{
  "num_hidden_layers": 9,
  "hidden_size": 64,
  "num_attention_heads": 1,
  "num_key_value_heads": 1,
  "head_dim": 64,
  "intermediate_size": 256,
  "vocab_size": 2048,
  "hidden_act": "tanh_gelu",
  "norm": "layernorm",
  "norm_place": "pre",
  "norm_eps": 1e-05,
  "positions": "learned",
  "qk_norm": false,
  "attn_scale": 0.125,
  "bias": "all",
  "tie_word_embeddings": true,
  "parallel_block": false,
  "init": "normal",
  "init_std_qkv": 0.0625,
  "init_std_o": 0.0147,
  "init_std_up": 0.0625,
  "init_std_down": 0.0147,
  "optimizer": "muon_variant",
  "learning_rate": 0.0135,
  "lr_mult_o": 1.5,
  "beta1": 0.93,
  "lr_head": 0.0129,
  "max_grad_norm": 0.5,
  "warmup_steps": 200,
  "schedule": "wsd",
  "decay_fraction": 0.755,
  "decay_shape": "linear",
  "final_lr_fraction": 0.0,
  "batch_tokens": 32768,
  "max_seq_len": 256,
  "doc_mask": true,
  "train_tokens": 101600000,
  "max_steps": 3101,
  "dataset": "wikipedia_en"
}
Each number is 128 + 32 x the weight over its row's rms, rounded and kept within 0 to 255. Layers, rows and columns count from 0. Numbers have three digits each. The size before them is the row's rms in percent of the matrix's.

# layer 6 attention query, 64x64, rms 0.165, rows 0-63, columns 32-63
105:149101128051119172166155099157117168100123102096136124127094143098097129228157142131130115153112
085:161193110117140113177109151150116114065111152096144125088158201096180108098112107129069119120122
118:124044113114131119094146190139109109096188125111136103092174119109092171151122035097089135113175
098:105141103128184099150140145133126145090115117117098150171123054149177174077146093131165096123177
110:119129124130092103158174166159151136087140117109105209157073128116036101174103107131077132159096
105:121094154160102083083117053116112140116094122181101138146155117098048125107083120136165145164106
102:140127164117124144122085101219156131152112107088151152067089136147109199130150050135145156161102
107:140116133147080117152152132166119130106104154129116128100113130139120074118169125121120150153173
093:139140156135105198210150124126145115127153145166056149138124093139164092139127152125064123189150
094:065151129168152055158087154101138150065109142176115180099150138139167167101125142172140074103139
104:095112173186082153095161168155138102115174182096201139101098120132144090154155130099121070137113
099:138132174102189143098071156144126112137122142132178149183130133149116115129126099166166151099134
108:135131134114120118169171182181146090095078162123143121145097135113153129116093116169097102097103
107:153110215099144097119104096109192135132126142168169137188151143143126092122081123143100098114119
112:121141149148180179130067095075135122122173136113138139141132109065127112114128120171137083107146
094:131097145078072086121182127134136127167118148129130122159176083091198201131169088118123097165176
095:176048143086123109049107109118111166109134087088117176160119116139100123136132173108134111169119
101:104122173128104070092139139151127104048124192113165113211094141162140071117121136118141118135092
102:132155140153156170111142101108120162172099176123141148163111109149109074144177133154138138136094
095:185069108117135100158175135130123129089163091112171138135163152083138114136186169123131158133165
092:125156123087102165100215148142109141151108118140163141082119154115111128151085145094092126165128
086:126083168057161127106079158139133110144125083197122139117135105171124102122147079145099132163144
078:132064147073145191151105085147117124144155146161136084103139166117095088104149108147152093108117
113:165163157146109184115112118116161087110115119105167098170159123170100189127133112096111169151150
087:082127112151130197176099147068106108135116162114127151195173106115142111120105119117078091142144
109:139156162182164155191112116088161111090160099145132121049137135188145100135092193119175102095156
079:092111129183117097143123012169128138124117134099134105141207115107078170083151149157138130146107
102:071154097150174190096067174151148150108105133155121056103095133141175161162098148166104115075111
128:122139127128155206101085141171110119129090095106154120139148150112122125145107149114096174106111
090:156111100078145159106101191104148141115166090112077138112132086120157131193149074131189106099149
100:134144135133126167081106097142093145122148104064026111226163134110069092104112103119167141127101
128:166133056112123118144125101160197149090165121091132092144130153105103122148102097159123075156100
103:122123071156145132124132137172115138114131202185113069165136114094105169095123093121153148106115
094:094130089129102131127094190192153079136096136140131157105150103163125124083084132025088067184112
106:109145128138066145115123071131152130104174116061106106164132104099133113195137115051131165151166
087:141189108095167132140186122158168087161106132171122144160077043131087111134094148106140116137128
119:145101160142105190111164124109080101151101182137130112104160108170142074156140140108088161150099
100:109141083145070059121107125109159104095126148077148129043131150111107124166114109119175167133115
086:147127108149145115129147162102155100107162125078181168152115150113146075142124123103097055117163
083:172173093140120114138117164148064117109095146159109162171085126090177133117162091091160207130130
084:107080130115180097174132157136132133168144088147112094119152118168128098142139112113070110110162
101:084122059136135157083112111113110104132133116180146125144159099125068127143174078106074158175125
082:071086138145138137109109132126112160153135128078152089132131090160203199067119179121100140101150
107:121108206104086132086140078195164157136096135124124135113133152136206123185125144131076129085167
101:111120056103138070145128102137094169091088134140120100119141088137188151142081136122111184140110
095:139131139179082087145131146095159095140080138094152103156128107169148167139105140098155165136121
093:136096111151125140051157123154201114161189071107086061138138101189068119099158129118147152160156
103:084073148147124141123117135126120132153141145152145180127137081192048140146147120109092128180189
102:161135127147129145169078169101065141136122161104129118065109103116062194113133152181127175170147
101:181134163116086156171167144099110128216099147100091093136126154164113118147110121101143119121127
088:083114159112154167103152074189113156144114118126144080083179108160103101075159152124078162144134
100:156155124130125135122143161089121121090069095145132140102123102080165222132088119131093100107113
110:148046158136106139116137140120099115206125149154150143129165117176080083138129147084066113133152
091:085143140140147181139101138155124110109143116119060125129085145118065127183131165136109122134137
117:147140119121124069152131101155175122138023198140146117124148136157156159117123144154168121089084
100:064167114168120103062125161168123129147136151167086153141107146072145123073119109131122071145145
089:157093152155084156129124094130126084201116132167142164123128169092111132121140131135125146126192
081:110138090152107086130127132152153117119094148132126113110163154156102158145098201121072088129065
090:085084171079129125101165124064121173148173133081142083124124105173126114163094132152057147135138
099:055123110100084118130085081173145143154119129173146137173119114109148167116068142138144124175121
119:140166044125126124137078083164148141146164139172148089164082121098089116150127138142127117122083
106:150114161066077146192139116111143089086095088140107137146201174103158113127119131082111172106191
099:154125141162162098133125108176112115089082204120144109134160111103101113122128175149139110084177
098:101151138164108086162147105093144159126180135139169123101126160079139166087113117179127146145129
# layer 6 attention key, 64x64, rms 0.16, rows 0-63, columns 32-63
095:088143042133128219107171153168120109127108140116113148139103083111109104087169132126047101103145
085:072143135104145157129126111144141097122116184126060134121117121146154177178128161138147154142142
117:138160127087140104185168127149097090149103055115105130080150127110150114142186112172145085149161
097:103125139143064099116171075135077115092109159130053138137162145122196154088118132142119111135221
112:146096172175106188110147145108113108082075133143110179151039120105134128094199121136123099142125
101:141130151084130058109128177097157163112126144144063091089121129131061154107190114120093065170113
102:118151152119094119112177171146163093159164070137091147147081093168098150121124157189067077133112
110:133128125131155166150095131141070158100096084116067151172135134161113128153131080141136124143092
098:133128135085113208101098143089118114102137169122149060193125137131133100101140099116092170155105
093:157150113139093088149099092126106113119128181180116192180164110114171139135154133130161122154177
102:139157186165106151086133079144084169159084122144136154098095110137091156161101071146147134178101
101:061068131167140096098127122108134133182157115106183172106135116183177108128158121060150131123073
111:087116177157137174130141113148190175116066146155099127126085124118123067172141158155144127154167
109:110046205117136116155106125129094083110120181107147099156103128115088111170148098154175098149057
109:093133138132156125157135117124077150187128145174136126121138078139129196126163178093148130084210
102:106162084116122143095127096147115135128086089072138123195155176116130167160159139147131136158122
096:085109123098203138129198127109148132127070133131080125099148125143115140095089125151156109157061
108:135101166182151145114091066126133161118056165098090148103128158130063098098103099102122122177088
100:097117181137069086111116105108093122101169184113133135137080132134161103138146091139064164103108
098:064142066092164160124117125135140140134117141161142132123155201102147125204132154123132156136181
091:136142072148148157143171185105133175088065116061120098127112135129085139123100138177118123092096
095:109124100126117094158093140173116178127128093183095096150119110122108159047174124152160131175176
086:107155181126141117192103137156123150187146093078197156101084093150113093088135081086079083165118
111:132071166114102094049155169189123134096144140087137117158170103156084161166075176137105117139074
083:101117144161116116073125080090086136153120155132127064145138069148151107114145117089145148096137
111:190107096097141107113140146166063067142154167145159114122159117174103140143084054054122144126113
084:099151163085107087095130105129204125128124188118093062090093105112098134142120147123100109151099
101:179151098151145098166160121149102127114145152151129125046164074111130066156108130165178143078135
116:162138094173134098129131134156116096135119142137131041117105076156126107190116148113148088106113
086:128149072114160143131152108138140167146131103162137147102135155138197100111161123142171089119129
104:141115149137138092119117094156098154102108164110104081063163129157098175128173174136107069117093
120:120157100151211103120161142138089134093082170096121115110124165153062122120156136114117128074117
107:164168152142065061127130120104127109103129144087178155063163141119090093210146191148123138125156
096:156174162116065120093124159061117143080061079167110170157126112140112110137111106174203121130131
104:134122120103133212074148123147134108149122150120104110087133118082073204140097138123173080100100
090:177101136150076145144137168095120119046066136146180148185111149090102097112153176130120180080201
117:141126154072108098094138123148136126172106133139105054095097079145073127133123117116108204177115
103:138183144113126123118175122113198167104148092202092162062109160098158164149139099153146126137152
089:046138163142166143105114119132108103174115185170131184175130137139128113133118086086127118122177
087:168123117115137136108113116117119070114134111109146158129181172135207101211128171135112164131108
082:054155138093148199158079135160115134083150106120093068140118111128185102136122096181208134099129
106:151120143089182074124109143119136132125153120111150134094101093097129097083144135104139172120093
080:110150145159131110169148093111175122216106093107128088124126127132107097105008115133170094138135
105:106092153125093187146140118135058092168115136112149091168133093137117160170108145168132103163076
095:096173112095137114120140152079196124109138131116112064101108166143125072160088128122109117150116
098:186084080172101129054108134095137119125182089157074116194152153133045097153112120102143110095108
095:155130156120192090125116147145117167075114098116099101109154157149063137061063137138165135124110
104:095143126142105096104127131167126142106107113126149066191131063160108129106121066137135108148111
104:142174033169150102127172130160174106109142093132082106163162089179128156126159107111124177150098
097:129129085138147173091109133204132134112119101059120040195152138201123085133123087169080138081088
085:103126170083123100191121137117100151110110109088098115083069112147100130116095126186135149150078
105:138146128097101105126208172130097146132084120152095155132142136110134158151160213173113141143191
105:068124119109144134102112133158127181176057084110173042143114099189110094114108108157169197137098
092:152198116178132209143123130141148108079122168133110099154156036114127145076132150086131115117130
120:127113151129049093102144112098176106133148147136149175172095157125149063166155130114103167132156
098:172159115159162130121061091072140099125111160159071144162180106139158105067153130158145120125195
090:123107121154158142108143152110153097208151117100162101158157084135115152118100135057141158130077
082:157174123166090125125108129099195165079133163126171109162092124092082117138129122092158132147073
094:113115150135191101160163091211077066128098117107136087107106103151084164102115092158129167160127
098:129140156107082096119149179100160118136071107137164131086141104058115114131122085129150052105133
113:148145144169047093132121143159141136096131184130233125062114132037115129112132135117126159103143
102:128096121130109197143103121142125135120128135097144066187139159099181136144123130099141071180106
098:102091115123130141172124117094115148103124119130133160152179108147129096242198097093146126107097
093:141146118105161097096110126166141029163120168117103109134103156136144147120120110133084137140218
# layer 6 attention value, 64x64, rms 0.162, rows 0-63, columns 32-63
100:203154104103136135109100108100157114138132126130162129142114131105184076135101144128189131132072
117:122163151124174135138137142137129182114132106149134097117131056088087084078180149114123140127142
109:124102140169036186162102138147086162100090094116179107131135072166104137118116084145161106112119
119:171092097163167118117165131163118128143129131152083122129110141131124165132071111093178162089141
105:053113109096104124148151077151165195101194161123132165170137138158136135115092158115126138178127
102:097105128201088135131064149133115158085044182096122135117160172130145132116138137117118190130181
085:115106127152128104179056087087123119133129083165156117104088068110131178142109113102165160152164
103:120133097137113156200156066146109071142130145119129164115128142094068153103167135132130069064134
085:135103079142169099139162144106115093166073101121107117109122178176107108131169116078074121122134
098:107160141156128072111176177146119164106137117125176104111131146120156124060127138171150085139123
098:129097167088128095144085112123156148158177129161077139146123202148134111160153111202125113111144
080:139168118124156110125203095114172154121151126127099176132102136149112100134124126081079193102147
101:069123122150130126194083081120131099122103163133095124131146125056138161092180118114102148131140
093:104155103037125080119148098120169122125154112091107164090126151103150116158125129144155115083117
093:065163109069143106181117143098112120121125131160092172111145101132144189099122138166135095156126
135:145087067171166156141143113138051124136115069163081077206061136190109132165124111077091127141116
120:139115096096182139141131115107127136175139119120157156154098183127168163192109137100064150140091
097:131120173167157128124103108139117084149088136140159100071199156199114152114162126127142140144127
095:135097123091151129092113177078148133092131127169190088091146163151085133148107093136142139127132
104:105138168056113148116140147109117093137163145166113123115137075120073164120128128163183127137104
110:131173169124149107094152106128126152076163097140176148162139162053142081120149179161084133165084
092:155134117133183177090135112161137093155071121121139096111126130123135200127112106118151117169125
096:143141116100121151118104094115144071106152079172121144161097132187102170128060111088162132150145
109:079090211109162119160102077151112136146126103149134136154119140089165135128118207128131185140111
110:125117085200114139131186068165089107119158111164104075166124088157155111078100107184143163159120
105:075089137090162136167182187120117083080184065092106141174131155141126106141117143149108101099114
097:123131146130100117138150086150152131136160056156135130084182101122142132116097109138105109082147
092:194123183156121120155140182128079119146173148122122139138154093134111149143132122177116103147109
087:132089091106118153167119205153081203138134125165180070134108112125088114148115070090170104117131
109:137174171136134179115135079113125146113138107171162111129153058159121114095149143169156170101102
094:152180120112151119096154085135170130109195159105068164153098083115105154147129166057086134078137
102:171186133110124076156080132187095138150140106134158134099176168089074124145186089087058107103165
120:153108092122153121170130146129106092113121107129101125140115152096206146156029091081053107093160
092:150086136111148128117135144064160144148101217110104192112183184130143128125127135181097163118148
108:197121116108115089076098056133127133117130148175107109131122168086147107158131114141118129140156
092:104156101127148163132129126044104076140124102156121131157105125128106156167170087170121069082090
095:114087150150072099115114178099100144118139142111136095144126086187112139125159149191086150185136
081:169146107171084185130077069131167108120179134153105130151103130109139116158104091091130119159156
101:089087160184094134120145129127126084128112176122189108088112144071121112125158136138126103106128
084:110156156120116112122099153158098138132097102153147134067148109194089143099116145126198124097147
117:160147090146143110120087168171083110165116090187137087129118176086152113190105077090106118124147
083:139140169120122103100076140109162201089134149109133134050154125093170175134124101170133119061171
097:099089152162110182200146160082105097113133173112112126157146103066139124127156103178167106135126
101:177090170128133050158037160112128169139132102164095111171157145139201114106098124122162147066122
102:139101129165112125086139096159103101140078141148163123128145186132090077183091130104083209139205
094:175121140121149158112110071084168136170172190154123148086067154100180128162091145127146087119130
109:134133039100164064093137132183091102131084092093137097103095186157122170152124140066120140125115
093:053179158113110129148157172087136165093201161125192174100194122120112140111156134159108114074108
093:141150110109115070147114184091097108073151163080162137091133119144151133112096144135180144130163
089:116154164129155134052171144092100198141101167167103108175142108092127130108141142147131149148096
104:095142132109106160141154112111165119125109140132108153103124124124148037105100148164182107163163
095:124132151118192122168161090172070154113174163165139120117121097103133191109093135099110140127128
081:176186159098174108106072125100126106106088117163132130052117161095177163159094095111094134096187
107:158123093140081150130144143103110154148131144139116183145139131089125115115073137123148091134162
105:164136095113135147092106085191124162154058085172145090136123128108123156120106095092061131078137
093:147129108167177120100194057098163109127115118156119095100113157114124113140163078170157169155158
087:047086118098156114165161121177208171079117167083112138094134176094153123114109113100140146097168
105:148127102102177106140063119186149161150120127138131098118141163126193149162071087060123103142152
117:123102125132116160135139109058114115108130150124178128085083105178092138137122156124080099104123
080:109149091131200126124151143136161090133150087078082133108125151095114119164192126124126107110120
117:088160149175085141177127132124146198082089142093148160118146161142176156059129089091138155081126
087:064129215117136167100176150100157172064162145150174135087157114120103144079093132130132086098153
085:103102101087099115122098132099177122089097107125168133135141113102116115089120162180192109123117
102:148130035099124109143063143166107095107109099099121091120117106171133121134082116121079076130172
# layer 6 attention output (transposed), 64x64, rms 0.196, rows 0-63, columns 32-63
095:126132132128150207172137116150108145103069144105072161082151110136150129121133159136110167129130
114:180105082124149094190109154166129103047131163141124212147165114158104147136196130141126152127114
108:114123151149119110142145116106170104179147111125098173194097119056132136137147129096095103096255
114:130131141131048129089115140139196129109119106124150175096099120091056170105107151088144127195143
099:134086130142170160099087111109094091191137073129149113155092126158124129109099116105118144066074
102:140110204104124035142194088127155148168136106066173118110086085143118130174103109157101105165127
092:144114183173132106088140191131158120094197148099124166117136154117173115136130127088121076095173
103:067149088135184116032100125120080138111134143107140107174137112128104159192103144161147177100112
077:134131108085120106045146104154125173174110153172156123148122177162095113114136144155130135143111
090:131091081127105169175110148125160126161166092137103085093167125107153121159081040153052095138113
102:102092130182156154127120117145080161126095098100117062145129071140088114094136089127144101157073
086:140141087124133075070060156099107120137124156153156121133152117159055115129117162110178123142120
102:155096136142138025069179160152111127114174142094162152119108157201084170166124121190125077131127
091:116095087159142134080130145092123135160136118142111069144141134159092127159103130094147182145142
094:087179088118135180116165179110096128125153109084152138122133173133187100136118088110140085109129
124:096129146091151103109142153089137164127066064174129186073115149121145116082141165175121113129128
118:148130173120132174101145125080068134135077082121112089103115145155100090102116132108133124122064
099:174151139086071130105153119194108101109083127147099168141092149141179106181135085120173098176144
100:141104185165053158103134074166103159138124121092137128143133141098127114204138146113132139118103
107:135116072161129141150132128099105105129140099107147124114176196132177184152136169143129114118154
109:154161101146117152105096157140114082151137135079114040098134101150093166166144083147142133096113
092:114137158094103135191176124118136140062112147148096171083136165140238147131116117136079089150106
087:119149140155098158130109144138126159181106161085102088073116134103191194109140130199132101108136
114:180135156108132134063153175104081067118116088130116122111100090168108156122182117103145098158178
107:133110142109174139141097171138121090122114081157177175099102148119132157136087080147147115118145
107:135105140099134140165094151132129146158061118162139089092124124137104123142134062164147154096129
096:151132137166105100134113199096150122092197154154113155140081171178128120166148096104170159085164
081:123150080124113104179094143072155104101138094090139116088164182104158104154124145095165113112139
094:162056132091120179159104078139137150136105046107117126133137108117105145155135172128107162102143
115:174122101129125159163128169161055064086076092137098207138138148114135148168160090124172135158180
105:124150073144117067105071167120149131095145157166114147130141145137080152077126161140183165147101
112:144144071122141098111093099124108125059182160110087063152135077152058097161163138161201154138101
126:118126205093073084112168172059141170116154139130136130084089141138100105139154127153141168140125
092:122113121150148128159154071181108104132108155080182121159117150151098115076132077091136115157040
113:065144083148220111118102129150137141053192156130089083133146114188171151085133100150171093127126
095:116148109145066171047141191192105127172087112102147110104118174080124113172103135123159125132130
095:132121116116148110190127097127126138183153067138159084148146166108161119093125102158126070108150
077:106129194155135134130107142145088148086127154112125139107092108151110142156126159178138156090070
105:136132152136124140054107111173158097127175160129154092197136140103115153133092115119105105092174
085:150137093119164129174109153095197136129122137086108137106136121123238128135123120107124121127183
118:138132175148069137157182139094180160065170124107102132072114121125091105109140144169104123139108
085:140084130169137082176136152145182106047162179073126138176117131140127097158139095055164133150142
093:097109178072165114149098135169135143131101090110169116087159130185183145191060107124115096077116
101:149076175136101145123148109148134176111137090094093156080126098110101106075164119090140154193150
100:145154204097123058120101110104155141150164120135142045082103053156159131138108120160150121141096
095:107142163151153187115113154148089137100063137114099111155113079150150116113127143100129159144028
103:112154103096111116093173082088179174157111122155098089131119099110104126120109168176128133180150
101:186112090137122162108061146165104078155123117083164090148120154140095093220092102095191167072103
103:130074123144187110165095127146224116176155150122102116135161146132130135080095038128097106124131
087:131135078116107122137137142135147088142144089127160145056154148157186143103122170090102101157073
105:104128106123163161165150182138092092122123150171130181128119114169150112147154087134078121121126
088:164091141118125102100110141083170074097119100070128141168151147117134193104136106098149159137104
086:132136176110077128097170155119116133068141177066118096142139133121139131161171100117165151195132
111:095164109131136166147092159146151128197160105128130074081074079159113147109120102134109149116053
101:144153124105101096112154131099104167100166142121102116131077090128115166119191173163157155158170
092:088143146119132110114101143195116144061102157163143138123175093167174106199065115114156064152087
083:151043171110096062154160083117154153088117138113152157176134104171085144167105121131090137142127
107:164096218083052149132155121137148176108117108123064128101073083144146104112135123099128170166076
109:105159143161176074117120143088117158161094146127112140195140150116200096150138143143124131075108
081:143093170158068112113152154149156165119097134144136131102126153134051132159092097112108185148056
116:136109131122123085092141104114106089156109154131124178186109078127043084169119131116109076171178
088:178087121131062143100086160155105053137147136116156126156113174123154152222157095089137168110126
075:098111124163124191098150117166085160159200115092140124109133147086166155194130108122082160089193
102:108100174116114122116182136095104169134171124150123159145069138055095083138182111156128227143131
# layer 6 MLP up, 256x64, rms 0.242, rows 0-77, columns 32-63
102:078093160160152138175122055085127068110065187171150164166124129104143083146165095177201148133096
097:107148177093163130119146101161106164137121115076193133135097117186172141108147193147159101082067
103:166161129153099109117127133132126131064082136132098093182136141093146124166113206151090097128137
100:095155111104160170107133102084143056151128142152173146131112100065108110078100084157187126119138
094:133149114064116108107172092102202148159093189128079095146125166102154171120143158115153146134139
118:040191130108171136122164117147069143107098119124138125162118124056090138148100110075131118112125
096:159129074051129138081145127097141172142092149117174078091234144102126121138148139093141116110131
093:159094083117125197110101096109140162098158063085111152164146179061054115123109108163175138116126
107:109161135130109144215125112041133129069105175149108138129086099164124118184156167112164097132117
093:138080059149092130183142118053165079168120149095108126142171123118155106152136146134046090110162
105:090178111095135140080127136179107182139132172145111098163118120136164111113129044157105109134144
108:093185149123136182135080074126174126108094159101163134124112084132128122078160163033120144143130
111:133150088100161152167161111125073099113168182105219106144118122122097123139072194080141139152095
108:154120099180103211118106126146159192139122133096196092111133148163132147062112113128098170120149
075:138125174106154098133111165123072143170117087054132098063158107111153091153094138125126106159118
087:143119149133136158123068160140067162117117110111085116159093190133124094107126155154160173155161
085:052168094115142123136098171165162104051136154183110078151100136092078171145082106166132154120117
110:187128105117125147089109103174120061159152138116189136109082149154141087155140174132085079086107
099:145127098106179152139113100114118153141040125122099105191061159114066122133153078162174112120144
101:156134122068116116164115088159158222139077124134170085158110159079190122105064164123193123116098
096:128166098183100146134148140091133109179118131090154113145136119138158091075088120070086136107131
092:107123143104168174148208064156076116080171167140136123120145164154109178089170110146163145148133
119:126145136075152099133195139163062145102144145163137122139124097186169123047162154116092156099109
105:110122127143074143094079187117121148081128164114136097158108109176155146106145166165143101137145
102:098126078142136132131103144146090130140098132118159166138097106145123124135160231126176138168154
097:130125142170053125088135143132117170138111117179144100155112142086096109141150152122121115116127
107:171108064121120063141153087140149147120106156084124072213117158170056127163113171165185112142141
112:064110094115126143174131118184124124088140110143136064120084162184106113099102144143145171105124
091:091094067128132142093150138132109147121152085140131179123138129192143083126126074152147142129092
109:166162160111189151146127164138114108165120125168133147164144131213151125112110127141071149130114
108:095170086205093166127108116080132125066118164091112091162100168144135152130139137113159074163106
110:112107085163120147157188144097120109142117177136165120169089122127113106136070151126088105140163
073:060149128167126131203158150104140160084099134125060094175092129154140024143144119131097152123154
122:080140194172098135162081141127122084118132168168053144159106128144114136120190144103149193104099
083:164145115111155136086094124148126147162129052156140120143083140095176126147136149099115126103105
111:078169129120182191176172113140163093154149123135122165122136113096071110150144189069164101125140
117:119147176091168194139144167133126087097200095212151139165130123120076154129113120150143157132088
091:063127102128094127128114151188172088161192145100143150118104192102123141112108128128142112149105
101:172136072172181111117132091141120110146206144148178122145162126145078152103093115129104110115136
095:101164089125055086150142160128173124083110135106115100155135159137190167100074156153167144133071
118:107145119158137138093120077131117127148128090191150086142109120101187086155127166101196121100124
077:147122125132113137117119156080054081095112179138138084116146113156145126114072090127113207170175
089:155148145157118159085119109099119123132123104129122141164112092136131206171143096132134165113086
092:121113069135090155120200102161100134093127184158135143144118069108083120063147149098151122086126
077:082161097143145160141161120187080100094051125129148164161137112089070201146169125097111161187118
095:121153138121114142155145121124209104125105166105181095155106146162176136114158143137159103095084
111:136128116125132117110115163079076122157106146147169145181153109150104178164125158108129119179131
100:053100124090148130159143104145107121106127093079115095167138175080153156138164188146151160122145
089:134106141138082132119098108115083143099141108122171106148191099100113140163143098105154130164145
103:109216094147113111131162143118129154150116115198116117171101133151142150137112123063167136141124
099:115106103140140171142180058079120116077108099112143069172109169149113168137220168153147123104147
095:165091086126123125109111082108132075202157145106158121140137123153138131180114163112160136065151
093:139093194101176141140106156142119121131140113138130153156137112131111152158150151131151201097145
109:086101149141081143134158137161157059103133129137135137142145151161090114072116114109168138068194
086:138136202104161144146149163144118183178135109143147109160124117119177134105132092145129109076077
094:112065119129114117111107141135103098142171082108151092171128160141103097075205143108163096113137
129:134132109112130142116148144203097109114116127185122116165122111154101081077090125117158155111169
084:140115112125174070114081106096162120128114124139136123167195172157131134085053124144142118104109
089:135166126133141141142179145137165083132159075106118120123136187136131134167148093086115114136099
106:087184149029094128122114111158145174153076153146125116166162110143097120097124111127169123155124
085:076072089099072165163115136130144152124153139143153152109095098145211143115080148082098149121136
087:114119122070175107131073138179110168065115115162137170094135093166123145199098152103138091119136
089:160120097086097114157113080186131153101067159088172124082146103145172098157137186174072152159121
087:091112132184060155141093119165165191112115058161207123176132130099153092109127127084131104151127
084:143157162131054139090151165079091107137174094138162159123100155131116076172175078103089100141126
086:171133066137130104128103177173155127061061115084138139140084166184188148189110144105161076157071
105:154168109112112115114121070110091109164164135177143144137140166092121159127152068133162154125132
091:118135138149130090072076091125151130081138128148122165082168186197184086171135078148187095172178
095:089146137119132111157159086171092065115124052129161108146153059127090133126201162201190207103154
109:091150132096107073105117116109131181145162197182125104136071154168113089164153141097141142128211
115:082151121118153155151058185109133152147111108164155096166086182145050145127118180138189078165118
118:086151072121138128119116085098125114137171116169146166114039130156159089136169117073142116160119
084:131098128119110173116097105146076062111158147163129139154106135101164177105128081115151096097139
088:149169157171083130133111077124115134143149148156175124137139148114144132122108197183178096052075
097:112103105127176150169096184086150115119177113098102107143098103148127171182163078107138101115134
099:090109109159087146071063171105160121104146106172108109114151103108134156122100090130193182186175
110:165108086111136152087096132095131102159112109117099050151178153117092130165133164165112130109146
105:168108147128114130144166095167102157119064102142144109202143130106130104080174165128172110089154
# layer 6 MLP down (transposed), 256x64, rms 0.114, rows 0-76, columns 32-63
101:109102176150145115161143160149162124131135092096116105150129117139086091113127141171108138147065
078:144118148126154138068083130087072166094185149185195093139177137151115087104112100088147091140119
093:130165153170129041130102100118107117144070102128149144124065086166088140107145092147125157153067
099:142122137075127170130142158157123128182103140116130202101091175072137148088077098133189161104124
091:112125112124150109161104129134062121134105106063127062157132087087102119131156122111147160161125
114:097196094075124086139119132130066109178115169088128114116181117141159118151135091160142165083097
096:137071128153154081154094132096132132142087100129109163143142136135067143132130170195151112140100
091:125102140105130139143177168176161134103103163106177029120116117147140182123116143054108112090119
097:182120108119109129135102135141113087119167074179134104118119139142126152085125023123119075126164
095:115118015125086138157167123111100148108165103115128106168130100113180159148130143112138115085116
098:165121198145165131100152138171132111129129130140145118112096150138077160084132048158132128148110
098:146169136102126084160153132156124158112085154108152130120171169096149097079163174108091089081075
105:155108141161094157114094155137106151215159138106126115129135093095144164144129136100132118140122
097:150102096101080142152152130099065100116107094126104135167113155180131170180149143151161137188101
138:081150062123148164128129138134104110107120154157141175215175183123173119145164148123148130104185
101:120084143112142166089154138165181127139152117109102065136157169180102150098063101131108134133120
094:132162120125110107124119103152136121146116174107112078147049079154047103116099102112134121127113
101:115188077169108121138089146098132150116076142148129088141083158126105158147148133162155117172112
095:156096166168111087140144138100172154130130153110090135127046104149054155099100117142164125131078
095:055150166130112143128120116120146132176154138227127103092169053173092120125120133118117168143132
100:160159169186109127121145126149110083125084085085170052074074085161095180085123159138090096163131
103:122093098169126059153168109190162108167090161096105116158125143148129187130066155094095130115165
121:160110112132172098101068107121080122131126162059119104117195101161170152076198118175135100151141
098:080177064103152138085146135110110135164126151191137127119106117121150122100051105116116154142141
100:135102154095152080136154144120141189050188127091129077151103117107139127082193115154119148122172
101:145124168157135098174152117149110163133147147115152180137212162109099096108147137101133108063081
117:145093199157152172127123130186133177114090110078094051139097096130092156094090125121151159149104
116:115111138128168194137119114102099165086098103132159154128084133090145192080079124129146159147138
098:175124141078177118131091146131142132101152095092121082102159158142160104130099122066125109091084
101:113073106129146160181140053142093167141113161139134126138155168166100145094139076112131113138150
111:092099166120161191203107103140107091066134117162147114176110143129089060131137148087092147116095
095:114103117169113143134135126087130147143104203145123060125115128182069178123080137131093072105133
097:099107139143171110104114109158123149162164073088126122143075124091102135153124117153090116109011
108:162104164142134171105145093097098093119076119080172134135108069146064127099115164149139158166118
096:109137108107129167149097095133052140161115144157131120158216114146139178087131163121156128099137
102:083074172173135087110118094075174129124124131098119126042046131125116131135209157139200115133156
107:115117165090108047144079145120114160125111133092153141135184123117147163098150109102131143147138
087:144105092159121131180122082126145185137186127129103163076124124092092114121130175120139142150107
091:208119140091097126080142111083124138107126089123109171131064114135149109100135144139166164123137
103:158157087145095146091103092122086113121180187125134107116171131140160087112167101086125153144112
094:090119139150141123100100135163181123164158160060087135117150119086081140098144089189090163098106
103:150159113121097164106134136160197132100106167120103188150115178113164163175127185108149119118120
112:118116085099183171125080152165118182111193105127178155090138147117143138106116206078135172092151
104:087070156127178132132098103133191142117074116157137066103154092131127134148137111120120194104098
093:092152201176168088156134101111154088098180175139131136152171115140052098117083102147131114126121
088:100202092137096100125082092139106159144128180154110112144101129106063134151153123074147129117138
096:152161157123116190131066152152167109085141145136154134128144169142111064103126110114172107119094
094:141118129154130110178129163141144103143121123152120200101145143159072172076170086112100125170143
087:140124129140186186119116133088160166086144129106130117087148116153090119150138113199133179109166
095:202132135140125135087104079169135073089164131093182127112142170158099116167152159138115101124103
132:096126079142162118090103157168128164105111094118057100130160134151135210095136119168152094150139
088:139106174137141118126146146120108130113203107197080106114156113160063113118160091142146156181141
087:089148074154144162087155177117125148112090108173155085104132170125118088119109101119057058081126
091:128184063114172159126119138054182156164109117114112100149070092136126134166149191115079148148122
084:107108128132137182142122089119041109163142149179162134111094099202161077159104145122131127153122
093:112189109162081151104121160078139102089133140112185117147058074139088113150099122146133062084082
112:165060141115135178120095063078087137142116093167098157120121178163102135167140107111120105142115
073:121091123157106116094110121154082101177157177162151118163166117172122087190131137096104112135089
087:136126119118145099155124115097050151153127116159116126165142110064153123084146157094172100168141
104:148140174105142118127074124186139109118144076171142113111156159078107048102103113144133145120165
099:181112113089139198107091108131129083124093090104118112129111161166129155141162135146134133173150
084:129140117120148134108101130122042080114180128156182105152144086170157063134152105090129149135151
095:162104110159061136075090133177103115149159125095181124114130140070124123108152095159147122122136
114:098130089119154141163102107119118147123040097119101137157125049083115138092140150154139143145138
094:132077137100057162127079116076192153101173157143159111148109165086100143167084120125161129138112
088:105172191139101103069090116164150155150204160122127131086144090158112136161120112115152089091132
092:074144173119152165138122057084167138153179153111114172159148155058148139140085133097144101113117
095:152117149181144125137157147086093162109120116069108102118140124108078154092061135203091108138147
104:143129087123099123104151146138168129130140141133119162072111165157118129047128095148113112144066
104:178091091110129136127158121047128165086145097147112142134140189135116075162100100160116143098121
111:133168178132100101128170069134128151130087168130130133099107110071188111115123133159140141082192
104:132124132112102106119165151107157110119175091087149154073069110147122119115144110124139120149070
108:137086136134144096153130097151198162157066096069164105102137160107122162155126134115174131104081
089:118106152121147101164177097159135109160167115131097125128144059154101137114096071096119129155135
070:150112114122109159104114102104072148123163105190138088089130059116159089141169159082155138163169
098:150124140140128148133129048069093124119137135130144121141122189172097099112163141086083155091164
116:099078175165118126154121102111138087131119124159156138148153116135107129109124085127131071143114